config.toml
n_layer = 13
d_model = 160
n_head = 10
n_kv_head = 10
head_dim = 32
d_mlp = 512
vocab_size = 4096
activation = "relu"
norm = "layernorm"
norm_place = "pre"
norm_eps = 1e-05
positions = "rope"
rope_base = 10000.0
rope_fraction = 0.5
qk_norm = false
attn_scale = 0.177
bias = "none"
tie_embeddings = false
parallel_block = true
init = "normal"
init_std_qkv = 0.0363
init_std_o = 0.0257
init_std_up = 0.0363
init_std_down = 0.0
optimizer = "soap_variant"
lr = 0.00633
lr_mult_o = 0.812
lr_mult_up = 1.36
beta1 = 0.95
beta2 = 0.95
lr_head = 0.0066
warmup_steps = 200
schedule = "cos"
final_lr_fraction = 0.1
batch_tokens = 32768
seq_len = 512
doc_mask = false
train_tokens = 138100000
steps = 4215
dataset = "wikipedia_en"
Each number is 500 + 40 x the weight over its row's rms, rounded and kept within 0 to 999. Layers, rows and columns count from 0. Numbers have three digits each. The size before them is the row's rms in percent of the matrix's.

# layer 2 MLP down, 160x512, rms 0.194, rows 0-159, columns 192-255
100:558451503432543521496500476516478504589416521499457537499551457531522507499513508519488509547548464529484442505517575511477539489478517460556504518468480556545506473438484493463450595601456491
085:502483473585525547431518519522520570524534481495503562508498543517501468518516493420522443498567478460451493466575518560456484554485486435555516459548509529500488535409561489523527471473505521
091:470508506560431446480473490515519514505594508554504502485493491468560532536483489490427529422459473473474503573478530477492522484535498507480460543447476545500539509547554487492546569436441500
109:431543503466470515499438427457544525432523611499504447481473500430497469555492496494435468541474536483509488475493534548458473495482534506475561549550528517492491541485435566510528521572586499
096:550555555517460591505473499491397522437513550486536511538563512515511450502448559525463558472543535430579515503483551508466550497500561576461531445542494531502586460533573489486541495489591513
096:429581556467532503536465509467487502469444535494491526427532521467516474456450518475492478535502508511504523406510498483537561490445477458439542513466524461544452524529505495534506514462531465
095:461497483461419471518489527447476492469558502524513514514487582542490459477479504514512527496537592550502428492484466527543424505574585564573490517553480518521463502504503440494481473491442575
092:498562512508573524461460423547484455447474549539456557473512437512459514513519514580545500502475579455503496446484357519539463477497484514539582527451534571528597458501453549493484563563476499
100:502548507478558474474538502511461526495465592449492506460472471493542498506510461576467536400406525453476589540481467478543437496546500558494454433582474550537450506456546439508499491494449472
098:502489500527450536582472465514462524492491513478493585451536484510436473367475502549606513458522438452440487379507467521431477571495467462433440437422445485454499473433470482453424490495500506
102:467470461471586481470480540480547473468468477408517494474491495432557510518466490455536582478476514547512449469518501447460430517516534474501437450460509481505493457533507435534558516496469473
096:576508427482549440491471539519476507490528529463471448440423527563459560568516557520524527500509559486502429455558511484524456443472514559508542438530471508487535519545504504537487516552524492
100:463455544547511461464548483477511542473454499588499487529470461430482539477480495569564506511478474492456507429489516539522491515474443461465580547508483479477457472513430491507497474580555531
096:467487535541469485531514578475489487507486526472512510498535504491519513485464497458437449499478575469514504510497464504428535493502427550499430508484510514457464482527465466556521518436487487
104:531478473541499454473506494484484467518476563497560562427518552507494463506467462464489485506547534484481495539499527513535476492560476536481492517527595536498478464529516512512526505497468466
095:533515469464413507560520513496426455527483463465471474457530434513544505496499467522492470450502551450473528430540480523558514508377526519403509465449529454517504530515495448525436445445482519
107:484512492486438551493550467491511458466475529479510446563416480572519457611456482494509539484514496487477508507510459528494508449471485476456480486461594525472448536545450517487450482492490551
097:533430517495468448495475468520505508552456535507544533541524497444478444494537520498493511527524472548501517511520546569478526560501478455526469521563541420521583507535447497465536540526485538
103:446454571570552472479504628482477564520521643467493581482524498496498523494520542466404524529547470469505508496477539542530506493486429494492548494554520477552514434525483480524559586549515490
097:493569478511506512475507470507481547428522473486584466468455435544512458467520493439442533557508524521564468503588501608467493428504526521447482554428517550571543446480549573491536466506518513
099:490516502472455522435505542478448528515508541464506541523494541486529473392453508460532545546532539512486497500538513491500476479441519501560503514452566530490433472490513546534531556545500483
100:453476505525546432491431590427531493575573564518504539488513505496550518507457467505492493461511486431491471439497470509496522487482538426609593499577393564483541415459488504589504552546576435
098:447450531479542515499562488488534464478510438495512551414485483466449502583530515483487493516454474474467476511471464484499493481596529517514516568507448466563470537559489473528471530510454538
100:521516503499640485508404501526553567483452541528464517445500527455467551472464500597491520573547492443526528469498488515522492489507480506411529481496544534471521493441527497481455523475555477
094:519535512537479531434517455492456489526377505493579536503508474507522519481464489519553559533524493476468513513421490505494487489495440454589583498503471498484464513486523513506529478448571383
104:477461501524488530541519535529429537481496558498456511548565518428482542472540548450629504576547390534458469535536531509532485527518448508504447525550513528440524494521512461481429557597471432
097:507510494363538497498502518545533522499516488573529477492544441538470472484485493475469532417472511455481440561454583432480579531493580558435434490511492477492558492491497511479517534488464509
097:455467473520451501524509479522586471476551459597482471499454453523516464541451492500425533379520481495544533530489517521427517445522454488421484460540504508474558555504434492517552542463497481
101:536514442514570540523473419544537555536502517555507528470588532495550403467510553458455481548543471507530470502528506481577493521454500493465453518517527497558477502548486583494551521543437532
105:526489532461455456486507461396437442436496449497504479504474473499554513591537502476522546512449431488551416558544425522431488448450551532440602517475460457539484540519499519478513470499467507
104:530413564481515460558519543502538533580470431508516613497495487511489521448498449497523579527477498552500524484435494487533519550557503423529518543570538537488486493422520502432514500473483467
095:508436476424560480519483509420501473467482493517551482515517494499457541498468470549470518507433509513454437530507519467493536490511496453455521454374461465529444533496511490546424463470502426
106:509608549494495464514515508598502459493539531458488596480503521561481453466506513589512491553511577520468556498489518497455526500455523466440524518523497405537493500551515467524510493419526439
099:469536473467536454484551470523529520428572528513536545466515484472504534452589503543593472477476507443475557535588430566521479492582475533448494514507505487480507503536519512506520532432421483
109:555456531469532571585446544459464490526575548515452503552518490499514511497425470512529427551515583472436454474459572459441527524445492481500473451445478504465474566515452466445455580537475485
103:457506500466475474503462495503515528492478543461532463502505528518476593494501508521500592463521445502471515508558522474402476498449507491465454458531465428505559419468573466495461533524481457
098:453462452480473538479453453475452526474399475462482519492430486513567477461443522547543513501474446502539454489540549375508507479468507532521429510473515556518449508501524503544479458468473488
100:491513483526494534478524557475509455463502443491486446538470521493511484473497445538495488507512496446524469525525510534487513558489503563494399500474497520488520507500436530567550511514472521
097:523479555531510541404478494503553469438463505512479500508468568430495453494449513532492454429461533445513421501491432491514419469495501422542521518494517472447615483508504537449535441554461464
097:469441484563478481454449511452552496482480578491576512566550529527534505511583541569550469510462485484506503492450537464531499510557489472472445521409474491546502445454468474527489470481523505
098:522492427460556490487488455451496469461433510470486499468479524467432495486564539442550446497471467535560503617455606487470516534535522570558508494474540522538467562501499494530508526533473571
110:533519537498379474484516541402470536504453513472493453449527518485494474503559517478468511493473582443515509503484527477556486590484514513567528525531530540485563504463527524560510519496489474
095:525519576428441478484529517511483464467505464509535477530492467479556459516515533520411463540510504500525516419499522529521549479455522514462544487567590449475480520502455485482473520451472515
096:453533438487493508486517497509502436477448577477491500517520492502503583514522475522482511479545585494491549527441566490450464460506513440492426423492541547516511563558459515489515544444517469
094:492492516439487505526516466440436478489507481468567512467513504457523525619517524498488524494536574494487452509517512507529441557501518529547567509461611596472474499492486490533492541480442453
092:499410553504522537516472467538509510533446549454429512476468453498470531515421513564470461537535562431475484453536460446458506462461436483542486520409478452514461511550501494517504523484465541
114:564463516521437489468507474468469549555463446519532556552528529405484465460462491482538509468506467484465533485497575499449464481467518406551418538527463511525508550548481490461545522551486480
095:421494466541545486510552502450512496533437501539513519530495514441475509484520446501514506428530443580503500423459569498512509503484481551485481519493522476520545471491538506482509520442488517
098:559485636502467512451527475487472482458535529442474511538455446496442542594448551575533568506484519456459512461504487499458533557512526465486526538480514470473435504458544406413389448499469495
098:515528494531581502479508457531501509479533459502437510516450437512408472512548503490443508526510527545518523464507534506520500506492562531479549534508444505536458532538473483595426556488466474
103:565472510503515482500491512504541518514554519492466398504556499581510533480505510500441562504450423473452426515512484515524489453543542485494455469589520465513477475491469476510409440489526534
097:476485543514544553479497447459515524492507477465514514521483486522461477509505503426504497503533423491478550506569569521507539474539551461461491482539556494509504445495528613486515519519566550
102:505548557490443540540491501475507418505480519547513536518495462458478603475491422501445509514471538529491520491499504496464566523517502435514499498518548494588487459480442507507540534450550430
096:497490569465509507491487519548476545527506504514543488470466498507528515522529587571478515544506485499488559539558457517588549475568467623540505483572454442505443474467511505521502468480521546
103:417431462517518571485406503543528549505442566456521514476523444394431490436481515522554542434458479454484502502480507505505498540455454548535509517482517468504558456544470488474459506481531520
095:516504484516568472477485512535545509460438485496498445479509513609477460470471534579502450490509460445491517530457481598559462482496537497490455448571541510533586502424415496474497516410489539
097:420507559453549481514472663455481536518455459457494565486489513468546509503476425546451517512471528516552549450459561479541453501470537458494438497367468460504493503510496505502500496543433506
094:515491516509527487568500512519455502509550463454441496553574508526559533474495515433422489471457494479547458532453554535480553525466513446455446543487455489561480476477514461552509513468512532
102:520493555478633469527544548433495472472522572478465482535497541496528518597511457501460506461540520518555490489475494562545449526474478489375536557509579479567487570537499541425552508450553476
101:515502526474536558550497520557527510492452473528541576563449497479442554524510479480528477471489476586508526454444558478562570557502529457492526575478460582508410491457540454509454469521574449
101:528456557574524542585533541496506517502498491465491550500579536534600496536517512472497504534484516527498521476486511476467504486504569511505438516482445438505474476560492489548484432544590459
097:455511506445484572455446472466463546514465506485453517544486491543569497449473517486439506534434470438515471500476476457433525542523418541455515557514548514557445499546604560559502477555495469
097:501499485466554426477514534453429476550495508445439502481582500454488493480482445498489555550496501525541413511533497454501494471444492511476501542443510548501452467548507443513491420563518529
102:490536467561523509548494561417549509534540376545473500483543457528451528489485500484529486499501470447528455491436524537531467510464461530483509480560497468520493546516483539502498455465451518
106:466510484435451487519552523445496547487574510485522490520493465459596484536575501486543456486491496512489511569497546448490510483580537535528540516523540473498466560479496555541518529449506531
095:464552551505497582464494539457557457524474514539446504516552416571449512492545500439532591530464466494415499467477492462468499552523479424445510483450473459511535465527452519555543442498413452
096:494522480508522570416517468471543540500428477503609558563509531508548540549523525490524459535486541467489571516521549534502516564523500491530558518486473520534494480489510541511540435552517540
097:520557555505530550532466561512600501516491511466500517500491469472560502539470480533498468525501543495513564557558522493519531487539502521552476497533606435534554503566461546381563526510511494
095:485478506575503474523459494476491506510498486520513486475538451477500519454456452459510497490456519497554511518469489465484473552538492500457431523524453435451461509515474483422588503541490530
098:531557489499528498486562482458438476453568502493449543523429497495508540483511477482467523506456490521504476568513505537463488482530515533499441506518437485510482513536488477465493540470462484
098:482452510519554473528527498498433513523465489553531534585503525412519546569485517464492516543447521546523502478514523458484552543512473489505486538500486530542526531539498537464530517543470515
097:477520477458426474472565484427528513442602551529524481566491500519472499542595466553521508428449528463492509443522506520536490502640446560507602538499468528449496541485480545512454486408486434
095:515517476542473439476477506522497471517504454497500504431550550496519531415524408526559455480501518528549476509457487498534473514487488496518468510462501512462519450507505495426613560522413495
099:554493453459483491539486543579481465528459550457462566551541457491397511516477444430482521469547526585521457490528462578527488515535466424425525504494499446507503501508520478441527457568430461
102:501479530476471510528468464419549495445500502469566547482517504534523447484469502486492521504450508465539540575523495492543493470546502503476477538422461427532492496497499439528439543458551479
093:511481482482495520467534487451565560479539487497498523443541570555463515490580462521485510531503533537515458571429427546503499483534483494490570472510479521500504470488447511597565536430460502
106:494524513390525520540458492552478435483515507489545554451478503449449430512496531473458525437530462456509514540508561496460505496423458425452531513489515483542483520469552543515511522579555467
102:502537445586553533472536443418514520543535560538465556581489477429493511484570418447513490534510537508496468554508532464435448572472526494507504519520461475485471503485535505476437545530488472
096:500440446527514599442465568539466477532468447518548446429451472459476495464471479529516503498544472438491466564464500467410464550472481510438545478472532541500505512474503527458517538521509562
099:482481501447534498509533447504462500523544416491456422510609478510560557443424486488502546478491478547454507520500464526461450517452530529475538523485517560472516552491427498533504474484460476
097:515517495488467469495454537466534491522509506502512535510533429500476509552521505436459538611516459495525441473536539559489464489580525500504529536493523531575508416547480505462497442516480538
104:506512478528512493532551484565452527480442481507597478460460533480546513540496526548543435511520456509471469476527472547480505481501536512560530516451525535482547518545447539535490512445481440
103:541490436507466519510528513559496525495561478515447472495527466554522540480544488504574582532443489421444479472513497554427454539475453497538485474478510516576502517519466560458434481446529473
100:479520512420571412496487444468541532522445506487486501491469525558497535535439462566564455450543467454526479571469520524476526520567449496542531486483523510447518481530525457480485517479442557
111:546480430477563517423501465579506498489505439533530511495609436477419476512493537479494527480538451554476481494480521479500472479534435512553492577496492544484511510516435455447527516493396557
102:467421460474590490495455494521496521477567564534460533477429529547477490425543531464538481513574514511506535443581499496568486466503495522510539498512470481491483434481482534564435403523508541
096:515402417470511524518476491476424475496474498510481534491504547455488519523515529502516540479496496470534449573497483470484473458448497546537480515517490466531548481510484520504527467475451544
094:506492504426570506519406447527492447468528459410480489506555483527504488482539542519468491412498529456481504502583523414424459529543475565524554513518472476467448502481523492446499501507510539
098:471465599506518538489479588598455481528530487510467458532453498459531567589476475505504520489374493483472537514496492441504474532484498523515540498384509511533396497535538510553488481459510481
099:514531507480515518556469501539570474550629592485446498531559538526535545501474510541519514502505482507520519499499498569567416448458498581516506501420538501472563469502436533545607484507453503
099:528530501490494458538470519521484501501584492535526491586452521517524562481528500580458461498512479503557450525460544537498496551459533453512574415496448464533498581456452461502469525456543524
094:570570526483562503522541531455520501557528466477495448468512454487437519377504519458402514564440493502476534473461555552506613463427500443509494487482486498502474505467521456520506567461534508
098:515566561456477456503519485556505475464517431562468477457524417505538509478448537451495553420518575429520431467507447516479462498529522526452490415465447517492490559490543486486479523520530468
105:472518545492519494539491473531523470541486438512492471530457589445492443501441520497492515459523533531417510503526453494476498579539475532434510516453580438523475465525497524499474440534538507
097:487523551452493490496528587394516496435525462536443537541484533507565525498543500527474470468500555446537534550545567429479524518496537485472460483614456430502516539549568492509517484493469457
107:508514434427452508485514476469454463502485500488488516489555515469440464458499505454510508508522533463577518485550505503450411442447484505514516490488493520441492501454562528545442537511548464
105:576473498493524516555514526452524478493564561459501468534482481430481504494555483501510484486521595481516530445504489549551483516487573386467529459447459523493544510453565491505541445489551487
102:528553481351551478491523471505522541505556546453482505474493502487566505526518534487530474479467512496488569484498490489493446483563483501580465535509518506519459574546436492509485474456538459
101:516480488524478537455505526466495501491518518523538478467482510467442524494535465495531483498496523510483556547474460471475477462552474510489496490581503537529587537523468548520519500516499492
096:483494498571497532450498491464470476431390518502503482492420551493503550458512574527555489529568522505557495471473464453531469527568509477496521470531523504530492493474476514524524515551467463
100:475534470509512519487545438514487485459481489531407529524516488575514510549467502499529529476512454520484503493539482488430523471527499520476577496444518490564560476497533525558541474418531450
105:510440547445573484533498479519527518501485446468498519476549507513523542530481513450509489511450496484467465497560505467522506483453523476527480492502543499541438495470460497507528473563488491
102:530536538547548451511505515507526523534479454505533524494476494499533497493497537497474539532437530437451489467514520503639474470492498511535542542515506559500454533451456475587444568529482522
103:562502544482514408531539519591463453486512488519461554501478443572500460571484545598473529524493544496495510483449458533484574539492492534471568525549533546518487435492456439441528475528526492
092:443511492529491491502550497470550489473525551463535490535502502521576465432503521558448438485448480482523477468480491449445480476485547520446485548521459575545578528504463534479529469510452484
109:514472565569489391512527574504506479533424543514578517479425476556472530509471476462469477510571507460521483506478482487518495433473524511474542551469544512515532527379467498539554583462527487
099:478476457505524535552493543488493511556531495465451486530486559427523558531543469403485511445544469466466558459488456505460468476548527567496405476473480478533525519507578499525490534507432490
089:500592509530530502489502461501462536503466427459515512488550507458527491449555459515475504510503530521413442529463542518458474487540511494468501532539542532458525481545494506482483529502571499
100:512517483428542543423451520405513432493468515547513506497466534602524537500450544532522469507588471525473486476520479442452493505455475551497493443508481497454497515581449531439479575525438503
103:575533479508538502566512490504519504489522484468433548527441480516465452492465576546464439443572503477455484524553487513385460496502544504489449475516462465486547492484495548549466438470494581
107:524548487549510522495438491507531493459520553519435445426457452522545492528475542641458498447448554466551475550545483542501466437538481463512536449469510520560504487461509516514458483471543566
095:485488486522587508550469455494576488481483464411545495527510522453513505524514501445496481576578550544512513532459510529492485487464483542535510478483486507489464460479446486509425514552549540
093:510547454552469447491517495567576495520474572454525460520576570494496456481475462535404519451504483486525523459463503522529470532440504473524566555573500488439434516523541480511539435504492451
102:458513454547541547508434456499497490467449503553563490502468513584482594559464489511407407487510518516494513652391531469479480489488486584445491470532485506500557491490434530474520534429543545
099:537486500497518449446526526514434503531548445465505488468479557491455544522495528525516510500472497510463493418539468554484542487474554509539519493460468496500468508474472494496506555424513503
103:462555490516400524498479525492475440515503472472455509471552497488445475497450459511451450515500556502534553489493500458479483469496527470521542481515407470441535468542475480503563502471468468
124:470592550484534511481473539437500472494493490467554488555491459459500492451547543459488558487493438557449508454601562585555501491532485422411531530450494447567409603551449589535511499536482517
107:496476516571438461494491507477538504532548481475519433500499461445580520467553509529561535551564495515553557465521585537465510479474456473497513500487498532586510558517451514509562500457533436
103:514497535495518491520478465514461526542538478459493504482500513564468521456511537546519582617527496454512481510476569486524519543526453522549516508513452538523503452508486489535475537510540414
097:456448454465483567486496433483433491520560480465488498443417476503489511507417515552527499435494490568506439448522472456555549530585529567523516457486587535534469536473464494488530553516494509
106:485467432501482483519500515494556515506551526490523492488482518490486540603477447504576560530507448461530468441461434473441501517555473568541504475485498460475551489509481464500532546531495406
105:527469523559512462470416473508460573463518466502523501466490452556478491448500477544409512469478499516515443585492528480601567506471535438457452504563481528478472535464521499419466565487502492
101:448446541455534454361455500573501510456470532472518489500423512517471549451556540522470457450499481453461444502526465451513537495516568492465540531433563510508495449460513502461564460553481423
097:509516448535448469533484444499549479518475499447507557537464439468554506518457476434491488589494464490448503535450552542485534523478472479458475501497575527489416439506550471494461501514507441
095:446503468520517607497539474524499467478466457491514507506529458476446469465457461546500548532382460516404469509505627447454564564456491491494537567525456439535391465522496481482439460513521473
101:523478469433559452464477436561478415528533455529479475504490517499517472536507548488496558518497494543395488406470465482414452496554504553485580481454521546446504456447542484463404517457513472
101:526506458553592573495453507510455501529510516478551493511538498494418593400500507492518503485506447524472536545499521571502488522512474538544534510449443485527511509469536509479454507508470462
101:488499502427492477471516519557489502538485500513467517531469535513576494527459457494500506464470447520493502507575543478474566496408531466512500577455511515494432556553490584359511440578558485
098:497479520471548519506583495455533521523517502567482509544556529479475544472509572522521410550488443456497565486523542547489529471462549545440489558506532487452479445446581488488409398646496564
094:503527461422549504511486468617521507472486482501435511519528489496567580522533494538524528524496446490534503453427540455479429528540511458490506530520528516510443499526545456601433497593521480
101:518459520454523514522536476558529455518536536496511534538430485471568478599445458499475469480533518587571505445478477525488467502481561449441507491467532482559480472477460492505510554526449424
093:488586430532559486481536441531473527510512469531544476504482552441432409492520543498536534487531512501519557566495490396494563506499436513525485518526491522506490502478505517480512507456555493
101:531520636495481528545487507549521472450461470483486435490439435504559545508446515473482531510531524458461470544529508538455499538550570476492449512429528459483465496482508506471494558531579493
102:494465619521530521520568507531533499470453479489487575488495504549482581426507521609545533441474475469528540496489465503473461514565577459496442493526543466488540529565502515454471515482445526
099:493529452488527464550567528491527460494510539525541466491570475535508478572446467483443573518569460523538514532540517456469517448550514503506503468419514455522545468503456535537552520512487500
110:487419525504484489526422449510484503500531517478524546499516594481516509464546532520541443553575446497519537405371474454485528498553539467475451462423435469483545497480442491525481462517458579
100:479523482507566495529496510460492420425514543498475556433422455527550486528511468527511526496530475579434512550517509470548547410539466488477456503396544549498486475556544473554510524493511503
093:483527542502509597524525496458504450533481497449421547508409461464509482534495528563457506454448500497508479430487478528517504487495474508471484531531459520513422556462653496466524433521569566
101:480518541479524445622538487528473464486473451494515503512538493433553496573543478494541540490509554437476479553530545473525523544467471449522546516559476583560581511508442492488495484466479558
105:477520492495500533529493550471478526505490493498556573489458517462467521503523498469499451460438492422525509483452585441477480532492542536487501581471526443468523497537547492541466431518506462
096:487518547475432499495501403466596498463411501431559456528487556512517517518541524594496508513519485489450505495528362393484537484486558543509510545485472503494441441474510528502550520496475546
107:488446577525467512519508503428503520516473483479406518507526488452538507507504477412570480483538485491533504471542446531430514387496493423559446497399496474565491554501495430547418514520489577
101:462480573526517544557488515488489476467507493469540448522516531431522599526571461537456497566526509494505469516444551563543495564569467601491511464490502560485450467440521515425558526532490467
103:453527571508502472469527477523504460407502525500494507524477482467455477510463501493518459489504493522560552530478436549574517541520531473545500456444483447512463478530555473495456514489448484
103:538564518568490513475456505509553459501483519517533498468485479518521539521536557557533498562507598430485506587466598468479441469499534530523467534563550563515453556513580502473510527485538494
101:518535397549450506493523486586433508518470485515469482468441475492494507567538528486530572419520510493488490481511553455594484480572443522572467511484554488493539519576524415421547508474541485
109:475565511524530525508479473451485467526548566482524508475377480506476554502474467454530469490384527564441508525507537467538481523546504485431411552453415495472465534479539524507554524518518546
098:518527498514495467509528491497524485474540565441477450512447503450498526600445504544563527589473498431522511514555432529495423534491465509557462520570569522485420507518545494516570448481527516
101:473546537488438510542513549552542548496469470525472535459493516432499455472581468470514529525402542565496512442547581483471485487519490501466478524528548464472470529466541570511444473487449456
106:477487419511476526505492462478520509500510536484463475417528515555514536594443540511483488468471453483442500508484510471473495511505489554530534425516518494614514474518466539546465504417467576
100:519497499539456517502450475502435492494520531476478558537531576551579459523533551408430478525444516473445466488532445471463472449485509493523562489425525500498551450570525520592489441479471561
099:507516451515520508495561524437496450490436502478498506501468508408478434473492476550474475510563423521482437375530541549505496532536524520476433467524545534511471509502546552526490553537515516
095:532456429527506464497464516518517477475457531519568539434490523461504483485508470541482511523525531485521490490477522462488536576449492481570543512521472537520466512479470496496575530536493505
105:530448541514467496524571526539497439552486428522500535452446589518607543577494477514478477521481527449454491466480497507501522484505500530578514516526460473537511523433479514455526413514490409
095:529505492462459505475515505567550528488511516547512434490481485553515469521506521528446570596542580468489471475576486592491542397461522495523473468524499514471523491485562498519480497541523475
094:451504487515439524467490502458567492487565500504420437533546501421502419494506485537481530545469532484564528477550471555473435502455558527476484516466561536545520593544489501534490493534447466
099:479472544506458532535496509412504517420464457464501415549439463409510537476504504455526529465517493487506499573509531413449501452548534484528580474427536470473501507525500524530505513515476521
104:554549483427527502489493507506439572449509482481517459445507486482471406456456468491422516531456521490496509525522415524488464475419591476562521487573461462483608415568454537453425508502513544
095:471484529527467453497471467552512497495574541507406384502546470531479503477491529496497525517519561518487521493505532415487474540495467502545474516489430417543516548546504499569441442512539489
104:470545421473429518479487488568492454543528516491518463525538542484520477538488490467498504509506425521451480473465471571551523467525506501462526486478563514528522460511476510387494398457476540